config.toml
n_layer = 9
d_model = 512
n_head = 8
n_kv_head = 8
head_dim = 64
d_mlp = 3072
vocab_size = 16384
activation = "gelu"
norm = "layernorm"
norm_place = "pre"
norm_eps = 1e-05
positions = "rope"
rope_base = 10000.0
rope_fraction = 0.25
qk_norm = false
attn_scale = 0.125
bias = "all"
tie_embeddings = false
parallel_block = true
init = "trunc"
init_std_qkv = 0.0307
init_std_o = 0.0
init_std_up = 0.0307
init_std_down = 0.0
optimizer = "muon_variant"
lr = 0.00464
lr_mult_qkv = 0.4
lr_mult_o = 1.05
lr_mult_down = 0.7
beta1 = 0.9
lr_head = 0.00255
grad_clip = 1.0
warmup_steps = 200
schedule = "wsd"
decay_fraction = 1.0
decay_shape = "linear"
final_lr_fraction = 0.0
batch_tokens = [32768, 65536, 131072]
seq_len = 1024
doc_mask = false
train_tokens = 642900000
steps = 10031
dataset = "wikipedia_en"
Each number is 200 + 40 x the weight over its row's rms, rounded and kept within 0 to 999. Layers, rows and columns count from 0. The size before them is the row's rms in percent of the matrix's.

# q: layer 5 attention query, 512x512, rms 0.0122, rows 427-447, columns 0-63
# k: layer 5 attention key, 512x512, rms 0.0126, rows 427-447, columns 0-63
# v: layer 5 attention value, 512x512, rms 0.0101, rows 384-415, columns 0-63
# o: layer 5 attention output (transposed), 512x512, rms 0.0201, rows 384-414, columns 0-63
q427,111,236,225,193,224,272,183,262,154,166,109,106,198,213,278,257,180,228,232,212,165,156,253,199,254,138,175,200,157,272,172,72,190,239,163,213,203,231,191,169,262,196,219,195,235,196,195,236,182,178,144,238,222,212,268,224,241,208,219,143,171,162,242,120,196
k427,109,245,226,235,196,260,208,250,181,246,123,219,200,222,179,172,254,262,181,237,199,137,225,191,163,206,309,168,160,191,201,190,235,201,164,224,199,259,188,154,171,242,252,213,204,158,186,211,143,185,212,207,168,244,140,192,150,139,163,215,226,325,164,142,183
q428,116,207,224,178,160,236,180,209,142,241,172,185,240,163,200,220,161,203,219,170,195,221,177,195,188,192,211,169,251,165,163,175,285,179,225,165,188,202,168,179,146,190,193,169,121,181,172,232,260,254,110,174,199,240,155,147,280,258,101,207,166,185,281,194,201
k428,112,172,111,212,161,193,130,132,206,140,211,182,249,257,180,236,210,214,191,184,172,268,202,204,176,224,216,157,249,174,172,230,227,206,191,208,156,239,204,224,223,134,211,220,250,235,255,231,182,193,175,185,173,159,248,147,196,119,301,236,228,220,196,199,227
q429,115,187,225,220,199,201,284,248,207,247,178,129,251,168,167,146,195,205,196,207,266,187,200,236,132,166,203,181,201,161,148,181,217,223,212,201,220,202,288,109,253,240,207,187,213,194,163,182,210,180,197,236,180,190,195,177,161,229,78,184,216,229,225,208,228
k429,110,164,209,227,182,173,245,227,207,149,264,153,272,197,150,170,234,200,205,173,134,185,233,158,226,235,189,230,125,208,257,162,259,219,213,155,234,188,261,183,195,166,219,223,164,238,179,216,200,238,182,188,181,278,273,80,147,189,184,244,200,217,252,196,202
q430,104,248,268,148,198,198,236,217,219,132,174,216,266,306,195,272,208,195,177,129,188,162,326,155,257,143,199,204,233,221,195,247,169,179,168,132,259,183,224,215,163,204,179,141,191,210,231,234,212,194,179,166,205,222,188,185,228,260,125,276,226,233,197,197,132
k430,103,188,214,273,149,140,203,227,131,192,226,181,143,220,108,228,212,176,232,157,144,229,212,143,173,245,164,169,273,193,188,224,228,220,174,246,165,256,258,135,227,192,168,228,216,232,157,230,228,224,244,159,238,171,247,229,170,209,211,194,117,141,245,211,227
q431,104,235,187,143,195,198,172,147,269,233,180,173,254,168,224,197,155,230,183,186,124,112,180,196,152,201,170,164,218,200,161,162,189,206,216,271,125,249,106,178,249,266,166,258,219,168,202,168,173,198,234,229,178,207,208,218,229,219,205,253,185,200,165,165,172
k431,104,149,178,208,238,165,270,247,233,125,156,179,164,178,206,203,165,147,231,222,208,176,189,163,222,221,173,265,275,238,207,186,164,260,222,238,279,156,194,243,182,172,173,160,187,267,207,204,163,159,200,142,92,122,154,182,279,167,136,187,220,205,212,205,257
q432,111,195,187,171,184,208,230,188,188,162,178,239,179,144,249,213,171,231,204,208,195,214,224,203,147,199,201,201,193,224,287,138,293,175,199,197,303,123,188,203,220,156,196,151,244,197,209,172,204,142,198,202,207,187,138,271,133,253,188,196,174,230,209,125,238
k432,110,199,203,184,162,230,255,141,149,275,227,195,243,185,222,208,248,289,170,224,271,170,212,161,213,176,202,237,202,207,240,182,215,203,116,183,233,168,193,149,157,275,215,122,206,241,207,180,271,199,264,202,213,288,237,213,186,218,170,211,218,215,173,198,248
q433,108,178,149,177,155,204,197,222,202,201,170,166,165,171,169,183,197,174,278,245,227,173,205,232,222,213,216,272,228,202,193,268,199,210,197,172,117,189,157,218,153,197,176,223,160,222,187,185,224,160,189,223,227,226,306,206,162,190,218,207,247,157,272,199,269
k433,106,221,210,207,235,187,242,204,157,244,226,237,137,201,223,230,232,194,142,210,125,203,222,162,213,195,215,290,216,191,193,168,179,156,145,246,203,181,239,316,297,66,194,218,233,239,164,136,205,212,220,165,220,159,199,196,161,190,198,198,217,230,201,168,188
q434,110,171,245,156,225,156,195,238,245,182,176,167,102,164,210,218,205,241,208,235,196,210,179,172,223,267,201,185,224,197,150,163,184,170,184,217,184,220,231,192,209,114,139,190,157,218,214,206,247,237,218,219,223,211,210,226,152,185,200,120,152,165,172,260,268
k434,106,239,175,149,198,140,183,278,220,181,162,192,207,240,170,203,177,136,228,221,151,239,295,180,265,235,140,223,175,155,163,180,230,253,248,241,149,213,184,168,158,217,200,165,202,185,165,226,150,185,200,175,194,213,99,84,230,251,204,156,155,162,135,213,169
q435,117,207,173,190,239,192,254,229,250,195,213,239,199,149,231,233,170,184,257,197,284,171,192,175,167,197,229,144,211,224,184,165,114,260,223,189,208,288,141,263,228,199,190,232,185,257,138,154,212,187,159,268,193,247,174,196,151,245,254,276,178,234,211,164,232
k435,115,186,199,141,224,172,144,232,216,152,167,170,164,125,240,242,145,207,176,242,150,161,282,171,248,202,187,173,183,214,273,164,148,203,226,183,214,268,267,130,207,157,255,193,216,265,121,137,227,221,155,149,228,320,216,151,132,195,193,188,155,179,153,265,186
q436,116,127,202,229,196,232,191,218,221,238,216,243,296,199,210,257,233,287,234,245,146,225,148,206,149,172,231,223,198,221,153,181,187,216,186,182,148,210,190,186,233,167,224,291,280,234,246,219,189,188,216,164,202,165,212,176,280,177,148,253,237,162,189,240,208
k436,113,251,217,163,118,180,209,262,193,200,220,220,179,173,289,202,219,238,168,190,192,265,239,176,202,216,224,214,269,122,182,251,219,234,247,212,197,201,215,205,194,158,200,182,238,104,236,203,181,191,201,199,203,161,192,223,224,197,188,191,218,202,178,213,243
q437,113,248,221,231,178,185,174,153,190,141,222,152,116,149,213,219,202,205,255,169,160,229,187,166,228,223,158,253,222,174,169,229,232,150,230,267,224,94,207,189,242,133,132,219,188,172,194,140,244,227,168,155,236,208,176,171,139,210,197,166,161,227,186,235,276
k437,108,205,255,190,188,115,194,253,229,173,223,174,180,182,233,196,291,210,172,153,202,241,271,219,207,196,213,225,121,210,189,231,180,123,167,223,188,182,164,212,174,288,164,203,197,179,214,204,225,226,154,187,166,204,201,167,208,200,170,139,207,179,164,152,219
q438,115,176,118,277,159,292,192,89,186,224,206,231,231,200,193,171,197,257,196,168,147,226,203,213,177,218,226,217,189,220,147,233,147,212,246,193,211,246,259,287,196,269,138,252,252,165,210,203,256,141,257,189,237,197,176,266,132,225,133,275,148,241,187,176,223
k438,117,208,195,269,174,224,280,138,182,246,228,279,207,261,210,162,212,237,291,241,241,207,149,209,203,182,181,271,244,165,187,225,254,223,100,231,180,182,223,213,177,219,178,203,162,187,245,217,150,207,204,163,160,183,210,289,256,249,145,179,144,193,184,190,253
q439,111,245,214,244,262,183,213,274,272,270,156,216,207,243,182,226,157,136,130,196,160,219,149,190,248,152,188,211,271,243,220,238,166,209,215,171,249,235,206,93,205,196,167,235,176,174,243,240,194,172,171,197,152,128,160,205,136,206,156,153,198,199,226,253,212
k439,104,205,171,182,221,152,141,199,243,222,211,211,200,245,251,252,228,211,103,177,242,285,122,159,145,195,204,201,208,228,255,225,166,204,248,158,175,248,197,192,212,215,162,303,205,179,187,238,212,178,95,288,318,202,204,164,181,175,240,174,244,121,183,187,216
q440,112,199,281,223,164,156,191,232,184,278,228,200,131,214,200,182,189,164,181,280,233,222,242,240,157,159,231,254,203,204,187,149,217,279,206,167,179,264,158,183,162,223,235,242,187,227,185,165,293,179,258,173,118,156,206,177,144,225,198,156,153,247,131,182,205
k440,114,120,139,239,187,183,184,198,151,274,207,217,213,187,235,187,235,151,139,213,219,141,219,232,198,257,212,164,256,242,206,232,237,168,222,117,223,216,191,192,158,176,288,204,196,221,183,135,266,231,225,265,203,170,204,294,185,268,223,154,230,150,196,183,188
q441,115,195,193,220,228,187,147,133,180,134,249,126,215,179,159,118,158,175,201,227,146,205,237,194,170,249,283,183,168,221,210,197,152,200,241,220,238,182,254,165,227,255,198,213,194,206,200,204,147,181,147,212,181,176,180,196,220,263,145,197,179,198,174,220,212
k441,112,122,257,256,148,140,215,164,150,201,248,236,256,165,258,199,136,223,170,180,180,256,164,161,200,211,269,206,211,168,206,209,148,113,289,244,258,174,216,189,172,196,156,265,204,209,171,180,215,177,217,182,158,132,146,185,104,214,169,252,176,104,183,210,222
q442,116,272,171,186,270,149,159,228,187,215,247,182,194,204,197,126,258,171,198,233,236,245,198,196,198,172,182,224,164,211,207,170,281,217,136,156,219,150,165,222,154,279,151,209,299,225,270,187,159,151,144,227,200,198,149,166,170,201,255,206,184,159,167,189,193
k442,115,247,222,261,220,230,181,182,253,151,174,174,215,243,174,225,188,208,233,200,214,186,198,173,264,193,190,204,202,225,171,192,242,184,198,199,204,243,185,128,166,203,126,221,190,212,224,242,235,155,194,234,168,234,217,185,258,207,186,136,192,206,229,207,226
q443,113,178,220,204,163,151,192,255,215,187,222,142,193,199,234,59,178,238,140,196,112,230,229,227,113,190,218,174,281,194,165,289,176,227,146,152,213,212,163,129,229,246,195,212,173,165,149,194,220,192,242,204,134,135,245,204,168,199,209,176,177,110,141,153,195
k443,112,229,232,218,132,209,180,184,149,225,166,118,161,179,169,168,175,244,131,154,175,157,159,159,135,262,208,226,204,177,196,223,223,199,213,248,198,246,220,182,257,258,157,256,240,179,240,178,164,236,192,261,201,184,131,147,243,281,246,175,222,202,193,166,194
q444,113,207,254,188,250,193,237,96,177,147,173,195,201,173,301,225,183,255,195,216,170,156,199,166,234,271,269,189,172,263,194,210,250,214,212,301,224,187,255,189,137,262,184,183,214,150,209,190,176,112,163,207,179,213,198,213,224,159,86,222,257,245,160,263,203
k444,112,202,282,164,208,271,201,257,194,159,215,265,207,195,148,153,282,234,243,158,211,246,128,182,247,171,274,236,175,220,227,152,163,216,201,190,189,136,147,217,131,246,213,256,161,98,200,196,191,224,119,153,226,182,171,189,189,152,275,212,229,215,201,216,127
q445,113,186,239,233,268,166,225,178,184,204,233,196,184,179,201,165,216,163,203,185,241,209,163,196,261,184,286,126,139,162,159,149,129,233,202,119,215,177,174,144,138,169,247,178,196,209,167,150,178,198,188,175,243,161,160,268,146,172,155,210,125,105,215,171,87
k445,108,206,208,227,235,226,199,208,242,209,193,177,221,248,174,191,147,254,152,179,215,247,215,213,79,204,196,282,180,231,158,145,254,224,232,206,177,164,249,169,238,202,195,185,227,173,223,240,243,171,234,246,217,222,166,145,240,182,171,132,222,219,148,167,282
q446,116,108,163,205,252,205,172,184,231,218,212,246,131,169,332,161,179,249,208,117,243,194,161,215,162,162,163,231,209,303,209,211,173,275,251,165,254,161,84,249,230,157,199,249,211,191,203,132,152,216,201,213,281,176,240,209,165,168,264,105,279,202,160,180,206
k446,113,276,186,133,181,196,168,141,185,174,184,250,140,242,136,186,112,247,194,180,199,205,181,124,207,227,180,246,183,208,184,141,165,214,180,182,308,208,183,289,162,247,146,174,189,187,175,118,187,180,212,206,275,226,197,241,194,196,235,156,238,272,179,169,167
q447,115,219,141,267,207,224,187,211,284,244,210,178,221,237,187,212,174,297,246,173,162,286,170,192,114,174,167,212,207,191,190,195,200,314,227,138,199,187,232,195,184,144,151,225,276,217,253,249,235,254,168,251,274,191,167,182,179,252,194,147,258,188,60,213,247
k447,113,227,196,169,196,221,239,128,159,148,171,219,164,222,171,220,202,263,160,181,215,182,211,204,259,156,135,230,217,257,129,263,111,177,164,245,256,184,190,236,164,241,233,184,229,159,225,199,201,168,235,204,245,235,214,171,245,161,246,251,267,199,202,241,251
v384,094,182,186,259,132,174,192,223,217,181,219,196,100,250,139,135,183,119,154,180,285,192,169,245,250,171,234,120,179,258,174,193,247,199,252,176,165,141,215,256,225,169,203,127,277,150,167,216,222,227,160,171,206,169,226,152,206,118,240,206,160,217,209,191,174
o384,088,242,140,177,98,268,246,103,245,247,193,210,190,217,123,146,183,214,215,196,176,219,227,213,282,117,193,130,206,174,175,241,145,190,220,236,249,219,151,147,133,218,203,196,204,169,237,176,125,215,154,171,170,180,182,168,170,223,158,158,183,183,224,142,189
v385,091,210,255,235,190,199,186,227,177,214,195,153,259,164,165,200,255,129,236,215,198,172,256,189,181,188,195,224,205,209,131,156,205,209,258,111,196,153,265,237,188,115,256,292,144,147,244,163,233,230,233,200,217,185,256,185,191,249,95,206,205,163,179,157,198
o385,091,202,210,146,153,138,174,171,192,120,208,292,207,169,190,191,221,154,190,225,158,225,125,210,188,165,216,203,228,210,227,255,198,245,236,262,186,166,171,251,242,141,245,230,187,237,201,145,185,156,271,145,273,177,235,252,190,236,155,167,162,184,257,236,220
v386,095,256,125,247,164,230,212,203,125,149,227,143,206,185,252,273,240,214,168,234,186,163,225,164,186,157,209,167,155,294,190,185,109,167,269,203,190,203,304,200,163,136,177,244,248,190,221,191,123,229,148,156,205,138,211,179,141,239,135,188,212,118,208,230,163
o386,090,175,196,151,181,223,195,221,206,136,243,167,198,186,149,226,171,151,175,214,179,230,261,173,193,173,241,146,247,243,231,305,211,137,214,225,173,247,188,214,165,178,226,188,235,335,273,170,216,171,219,180,242,198,194,243,219,225,174,143,245,194,144,133,186
v387,104,207,201,217,182,221,186,261,202,213,179,151,249,146,221,233,110,220,253,186,205,170,222,192,175,176,216,177,122,256,197,190,227,150,189,211,200,196,222,209,234,224,268,83,196,202,189,178,182,182,133,263,242,206,246,192,219,210,114,236,246,152,239,213,232
o387,092,128,234,160,194,164,186,166,227,174,167,192,172,248,224,225,197,208,280,227,150,177,245,169,178,160,242,187,266,225,279,168,121,230,179,245,199,205,253,199,239,211,219,223,149,204,209,162,197,191,230,150,158,210,215,160,179,181,119,229,197,184,246,221,248
v388,100,134,196,238,136,165,168,242,193,210,227,192,235,221,201,156,251,187,221,184,163,128,205,194,314,234,196,164,202,169,180,170,154,220,154,227,141,200,188,216,161,194,161,190,215,156,217,237,201,165,244,196,206,166,154,253,169,214,267,247,207,168,211,157,188
o388,094,235,224,202,145,196,195,179,299,179,173,240,191,219,191,158,183,206,153,181,143,160,164,214,248,228,244,204,239,213,249,228,211,182,170,192,178,167,227,240,180,136,133,223,240,206,212,167,107,215,246,213,229,163,155,203,209,204,227,108,273,227,196,208,274
v389,099,186,265,183,123,189,265,258,220,216,197,269,246,187,93,205,152,186,150,173,146,174,198,219,210,180,167,140,303,263,212,240,224,236,246,170,198,187,119,236,169,174,178,147,182,194,216,249,204,209,125,175,207,172,193,221,260,235,177,223,252,202,240,176,207
o389,095,203,261,209,260,248,201,163,238,207,218,203,245,201,201,235,260,224,208,130,197,205,246,212,181,112,211,233,161,138,156,205,206,168,208,177,220,219,148,223,155,196,207,271,224,250,232,190,219,216,208,177,200,189,145,227,192,231,172,223,219,212,205,94,212
v390,101,246,253,275,204,83,263,174,195,141,263,141,250,151,167,158,163,204,196,223,128,223,212,172,137,236,190,195,220,216,212,190,205,142,151,254,173,232,184,205,235,206,128,207,218,208,246,224,192,199,262,228,105,183,195,223,192,236,220,220,205,160,251,151,214
o390,095,225,231,203,174,183,211,172,220,174,172,248,215,189,186,268,230,182,190,264,228,159,203,167,190,193,261,190,262,205,260,192,233,156,245,249,240,158,282,173,162,131,133,121,215,124,223,207,211,181,231,212,138,165,197,265,230,254,171,205,270,234,163,194,195
v391,103,220,186,190,271,185,236,187,173,222,210,169,254,178,218,250,195,196,252,255,249,195,174,177,183,152,209,259,242,220,223,147,207,132,157,208,188,197,273,120,145,288,184,224,260,240,225,288,195,191,171,217,214,190,236,121,164,177,204,228,131,189,229,178,156
o391,098,231,119,130,242,217,197,179,282,260,145,187,146,140,179,262,197,221,234,268,257,165,176,152,213,278,226,199,254,216,152,213,263,224,227,224,156,179,261,152,193,170,147,218,186,230,157,251,193,138,175,141,172,181,170,149,151,182,255,268,209,211,236,239,155
v392,100,171,207,246,122,184,219,183,198,215,284,260,122,144,242,250,226,157,149,215,121,215,187,229,207,136,169,250,182,252,232,189,165,210,176,139,207,164,237,128,212,167,281,208,214,227,166,199,147,206,207,243,258,179,251,144,177,256,173,175,190,193,184,223,186
o392,094,178,243,213,217,194,225,162,134,204,206,209,205,233,199,164,285,194,133,252,227,259,174,285,223,221,239,210,246,133,202,254,179,204,218,125,144,269,195,182,168,276,218,161,196,108,158,136,218,251,119,196,226,121,164,157,196,228,97,201,155,109,167,190,150
v393,104,216,225,185,184,203,240,264,218,289,218,203,174,160,203,221,270,136,245,245,146,309,263,175,236,190,266,171,219,139,231,281,164,214,230,210,173,229,281,147,198,220,181,194,199,177,203,197,203,230,213,251,157,207,237,254,221,247,207,226,177,204,211,243,251
o393,093,220,203,236,208,216,223,193,159,249,200,166,172,135,234,112,254,222,204,235,259,230,204,243,248,223,294,183,239,217,330,200,224,204,246,219,228,215,156,199,140,172,199,215,195,236,202,153,206,244,215,173,186,196,201,168,180,210,245,197,186,175,283,167,206
v394,098,200,235,189,176,182,167,193,198,238,171,207,185,243,206,296,157,230,214,202,216,244,222,281,222,196,174,139,208,163,188,177,173,183,183,215,167,216,300,154,215,176,114,279,213,263,204,154,222,239,223,163,164,186,288,246,179,196,182,246,174,187,184,253,201
o394,091,206,226,88,164,197,153,162,182,214,262,163,186,190,215,200,130,253,175,147,248,236,226,291,264,149,261,137,208,168,160,167,262,195,239,141,166,261,203,233,252,170,217,233,250,270,181,128,149,162,150,201,199,211,189,182,185,228,153,181,152,162,171,204,174
v395,098,149,216,194,222,243,135,202,201,213,192,196,122,177,200,224,171,165,164,204,218,184,206,229,193,247,241,186,213,219,260,90,199,166,233,203,174,252,154,181,196,181,192,207,243,193,139,108,176,149,190,205,221,165,281,212,211,153,210,230,212,241,124,227,226
o395,096,213,266,234,219,206,198,173,140,266,154,156,175,247,218,218,162,167,166,171,225,175,275,176,243,232,236,249,122,217,238,182,156,136,226,163,249,224,261,199,235,204,287,163,209,199,176,255,226,290,234,236,175,193,232,128,226,142,239,144,194,151,196,226,154
v396,098,159,241,220,207,95,177,153,127,197,248,178,185,115,223,211,201,165,186,235,209,173,229,198,154,213,196,263,165,210,220,169,134,153,231,171,238,247,181,184,242,144,182,172,238,209,204,231,209,299,226,213,246,189,253,122,235,178,105,128,107,172,184,242,264
o396,097,235,222,207,179,116,233,253,178,212,231,190,114,181,199,212,148,178,182,198,205,207,205,240,184,228,213,95,247,174,249,205,209,193,226,180,171,206,240,174,173,156,194,196,207,236,163,141,143,171,250,237,217,187,191,161,159,183,115,121,147,204,210,264,183
v397,103,188,188,154,208,199,234,178,267,159,134,258,205,212,198,187,187,215,273,170,195,161,240,195,215,181,188,173,236,201,194,270,212,161,185,238,249,176,165,198,244,225,219,194,151,195,268,161,206,172,200,193,287,180,153,265,186,202,195,166,199,188,221,171,163
o397,094,179,206,175,207,228,136,170,150,173,230,239,246,198,193,186,193,201,196,113,162,161,231,204,144,182,153,197,234,233,165,199,185,211,184,237,229,169,129,207,189,260,257,269,245,167,194,156,211,187,197,191,169,187,149,226,198,216,168,245,171,186,181,270,197
v398,098,213,223,227,236,206,171,166,204,232,110,168,158,230,308,199,247,203,210,191,216,200,139,208,122,224,240,150,185,106,169,212,211,168,216,173,259,112,190,188,167,225,220,215,214,238,200,254,116,234,254,202,179,223,196,189,268,200,237,161,253,228,115,274,194
o398,094,186,268,218,200,243,190,217,157,158,207,241,294,315,212,185,180,183,158,168,148,179,175,180,132,169,217,178,230,166,185,160,248,191,193,184,230,171,184,165,185,220,235,126,166,207,239,197,212,228,183,193,152,215,192,230,212,211,178,257,216,185,111,261,209
v399,094,217,301,254,218,209,116,208,206,176,148,237,221,255,242,186,145,227,248,198,220,216,206,228,254,217,221,193,220,196,220,147,99,258,236,231,192,266,164,184,236,199,199,209,213,116,197,204,240,183,195,259,211,177,244,233,269,121,171,177,169,235,237,175,178
o399,096,156,195,146,151,205,222,214,232,243,183,174,306,187,241,248,151,252,211,150,220,133,189,208,164,192,187,209,261,277,247,229,112,230,184,170,202,190,206,256,236,156,160,186,226,191,183,216,231,221,160,227,188,111,245,273,232,201,148,140,250,218,284,234,234
v400,101,201,105,133,273,213,168,175,204,160,163,203,182,155,228,283,174,164,256,213,197,255,161,185,219,229,239,201,217,262,209,206,271,159,235,309,238,217,227,265,204,217,236,229,195,198,178,183,204,181,164,140,210,201,169,284,231,238,117,235,241,107,204,136,162
o400,095,188,171,238,210,266,197,189,234,181,200,180,202,208,140,289,240,137,231,199,237,147,207,140,198,217,178,221,189,114,174,249,125,209,147,216,191,214,222,274,172,169,146,239,203,186,231,236,227,168,230,207,251,276,159,265,206,229,175,200,233,189,254,225,228
v401,102,138,186,135,220,200,169,209,210,175,226,153,257,118,183,264,187,179,120,185,255,228,203,240,216,206,253,218,231,183,208,250,144,192,214,234,247,169,161,182,189,212,225,153,238,193,272,262,245,250,197,154,119,246,240,201,185,226,133,183,196,201,177,225,226
o401,096,221,284,235,204,190,216,197,222,139,296,228,195,177,211,216,155,195,234,152,264,138,198,179,154,209,205,171,184,178,188,281,162,198,236,229,228,217,266,195,175,148,173,265,213,288,179,162,232,197,174,139,145,240,195,221,242,229,124,160,161,163,299,210,165
v402,102,168,195,194,276,260,147,214,187,289,200,193,255,201,241,260,144,205,223,251,185,263,211,227,215,190,171,144,248,186,169,136,144,152,213,165,180,242,211,237,232,219,220,200,235,187,191,211,273,178,240,271,195,171,215,185,230,182,212,237,149,115,183,229,168
o402,098,166,261,251,216,238,180,157,178,235,177,210,189,248,301,229,130,164,188,254,200,160,235,163,189,209,197,127,172,138,284,170,179,166,208,244,196,233,181,181,186,240,206,183,209,213,205,166,160,230,210,250,235,143,201,217,269,171,206,268,157,204,268,175,238
v403,099,200,224,259,197,209,220,226,165,202,192,146,147,217,219,243,160,170,204,165,121,309,116,179,181,212,168,229,192,187,181,258,224,165,132,322,285,253,176,215,214,193,265,178,170,186,171,162,161,188,194,200,201,217,230,161,188,97,215,232,212,216,269,252,157
o403,096,178,182,286,207,168,182,177,157,153,244,212,165,198,214,207,162,162,153,161,137,159,150,222,215,180,209,170,253,164,305,164,175,147,266,251,163,165,246,252,177,221,176,223,197,180,231,222,296,175,210,255,171,184,205,192,174,191,191,248,173,217,199,132,184
v404,101,149,159,211,194,196,166,191,209,239,210,221,219,157,199,220,161,190,205,209,171,135,256,169,287,194,157,152,223,227,234,209,275,206,175,160,197,207,231,265,159,176,257,133,196,180,182,88,246,159,172,203,199,167,172,239,292,348,150,229,303,176,168,206,187
o404,091,271,209,160,168,185,246,191,174,168,186,258,269,240,171,249,185,182,189,210,152,218,170,212,231,253,265,217,157,230,211,181,164,163,202,173,112,213,138,192,215,154,231,197,198,176,241,172,180,228,129,210,209,245,223,227,176,180,191,132,147,254,212,243,216
v405,092,201,136,201,242,170,97,237,309,169,133,240,176,197,170,217,149,249,241,162,242,200,165,174,214,249,177,212,154,290,180,263,188,195,240,189,195,240,187,169,186,178,185,181,167,178,159,145,258,176,178,192,148,193,183,189,138,274,223,218,210,218,199,267,208
o405,091,258,216,130,214,174,219,141,207,235,168,236,236,166,151,162,229,191,201,188,260,176,241,218,173,134,176,197,150,207,113,131,136,196,184,199,211,147,188,255,280,260,218,116,237,188,139,180,222,231,154,184,200,201,178,225,215,215,165,195,173,260,135,180,257
v406,096,183,183,213,159,221,266,187,221,253,241,202,183,203,184,177,220,91,147,162,230,123,130,172,182,216,188,188,259,210,188,171,280,197,273,136,220,176,194,261,184,163,181,300,203,255,245,203,183,238,132,203,196,186,252,238,216,175,189,198,251,209,231,217,198
o406,093,200,235,170,221,193,212,213,199,234,166,216,174,175,268,169,154,175,131,217,260,198,226,248,189,208,100,142,209,198,183,196,190,244,268,219,193,137,158,204,229,256,223,230,183,145,206,196,203,190,211,222,205,278,218,255,240,192,147,165,187,226,175,181,255
v407,107,254,238,222,181,134,202,190,231,234,192,231,171,124,143,253,144,190,246,252,187,161,240,220,152,161,168,263,115,176,256,171,161,215,145,152,186,242,186,158,187,272,133,146,170,232,224,130,252,140,195,236,204,163,249,183,188,176,231,268,185,163,181,165,196
o407,101,241,117,185,225,169,227,193,226,245,219,233,179,198,209,171,151,243,179,209,124,201,227,217,228,191,216,213,185,211,203,207,198,193,140,219,231,278,257,206,164,289,214,271,215,174,145,167,210,225,155,192,168,188,219,197,206,178,230,222,124,224,130,234,202
v408,099,163,265,201,165,198,230,157,184,131,238,155,212,257,179,175,180,194,213,237,220,255,227,135,209,224,228,284,191,194,249,164,194,203,205,273,220,253,193,174,154,233,169,193,246,204,160,224,175,176,152,174,187,207,182,193,217,232,206,151,192,202,135,241,172
o408,094,258,234,263,215,224,229,178,188,169,183,229,194,195,273,193,209,215,134,228,163,228,163,168,169,241,271,145,161,164,150,230,290,232,199,235,224,247,213,189,147,212,113,299,209,185,177,196,162,115,213,230,178,152,193,220,236,181,210,119,152,176,162,220,188
v409,097,201,227,250,146,196,237,208,174,226,184,181,177,191,201,258,191,190,188,226,207,157,207,189,220,153,160,176,226,192,152,144,177,194,300,249,245,160,239,221,278,144,255,226,172,198,201,100,180,195,145,215,235,261,164,193,202,193,221,177,237,159,198,156,259
o409,094,133,211,202,132,171,198,202,108,158,219,151,207,257,215,166,204,201,199,221,209,214,185,210,175,181,156,228,230,204,224,272,233,185,208,218,215,253,270,210,233,257,212,265,183,157,214,111,218,182,147,104,191,158,208,225,144,203,187,199,172,261,287,213,159
v410,100,173,270,123,180,141,207,233,215,213,197,278,167,233,220,220,206,251,220,187,248,215,192,220,203,211,263,161,213,163,162,228,263,212,206,166,206,189,195,291,248,231,250,193,231,154,199,210,251,172,200,203,233,166,234,277,184,166,201,144,140,196,182,234,238
o410,092,154,172,203,158,268,137,165,149,253,211,266,165,257,205,230,248,183,171,211,163,122,204,166,216,217,180,191,198,197,149,246,156,120,198,229,228,251,235,150,175,245,234,210,221,143,168,194,259,201,176,169,195,193,283,279,266,269,264,171,132,247,215,197,246
v411,096,190,216,225,188,296,263,194,143,233,222,179,139,246,225,253,151,154,215,197,252,254,222,126,228,305,151,222,261,217,236,189,218,224,209,234,231,248,250,165,223,252,153,297,255,254,215,227,222,239,165,158,253,231,200,220,242,268,231,213,206,181,206,217,271
o411,093,214,244,201,199,199,223,189,120,119,122,228,186,129,153,219,143,140,214,184,277,141,252,285,193,178,111,215,193,159,152,227,242,274,179,214,152,226,197,111,272,199,163,225,203,314,248,166,166,252,174,285,245,206,167,210,189,236,205,147,197,122,189,248,195
v412,093,177,240,186,231,226,252,262,208,214,218,174,108,255,242,190,195,182,177,189,187,206,207,160,170,238,204,208,150,183,231,209,224,148,211,168,187,117,211,261,199,140,174,214,203,175,201,112,211,217,191,169,160,198,247,194,135,105,196,171,66,221,163,211,174
o412,092,219,179,194,164,182,165,225,141,242,257,217,180,251,177,191,171,239,199,162,286,183,185,200,164,183,168,224,144,219,143,231,206,280,126,193,226,204,201,252,150,247,205,222,233,156,304,234,203,217,174,141,219,194,181,170,192,118,197,180,185,245,199,312,247
v413,104,186,228,253,228,176,186,178,194,204,269,175,235,249,237,184,235,318,298,162,229,278,197,211,211,288,142,140,162,245,278,179,165,238,261,269,142,216,166,118,194,232,119,183,176,223,222,131,222,259,163,230,213,187,134,144,169,216,172,182,248,176,233,228,215
o413,096,209,203,185,185,231,204,216,208,253,140,204,201,195,171,126,183,271,217,153,202,191,180,177,203,209,188,211,161,194,155,237,178,184,211,215,231,201,218,217,262,183,220,198,231,166,177,124,128,194,259,200,218,164,220,205,214,213,178,125,294,248,229,301,252
v414,099,207,245,192,175,221,249,191,209,231,242,184,119,243,243,274,144,216,227,86,166,219,155,225,206,122,200,301,145,193,192,204,130,264,185,218,184,241,193,164,243,226,129,182,148,194,228,160,189,201,178,170,215,272,277,159,221,195,229,217,222,177,192,165,249
o414,090,172,269,240,209,244,214,125,249,158,193,237,182,218,213,229,207,160,252,174,170,183,209,219,239,187,166,178,229,143,200,162,196,126,110,248,143,223,253,154,240,230,199,191,240,174,206,165,210,218,199,212,172,213,165,200,132,142,199,254,118,221,183,223,189
v415,101,130,177,264,103,257,236,161,179,187,210,235,204,134,212,142,221,189,206,266,177,234,162,176,204,246,239,165,97,268,183,156,281,175,99,218,203,160,193,138,205,235,296,197,172,185,207,262,167,186,186,224,325,219,179,151,256,211,192,238,190,172,137,233,226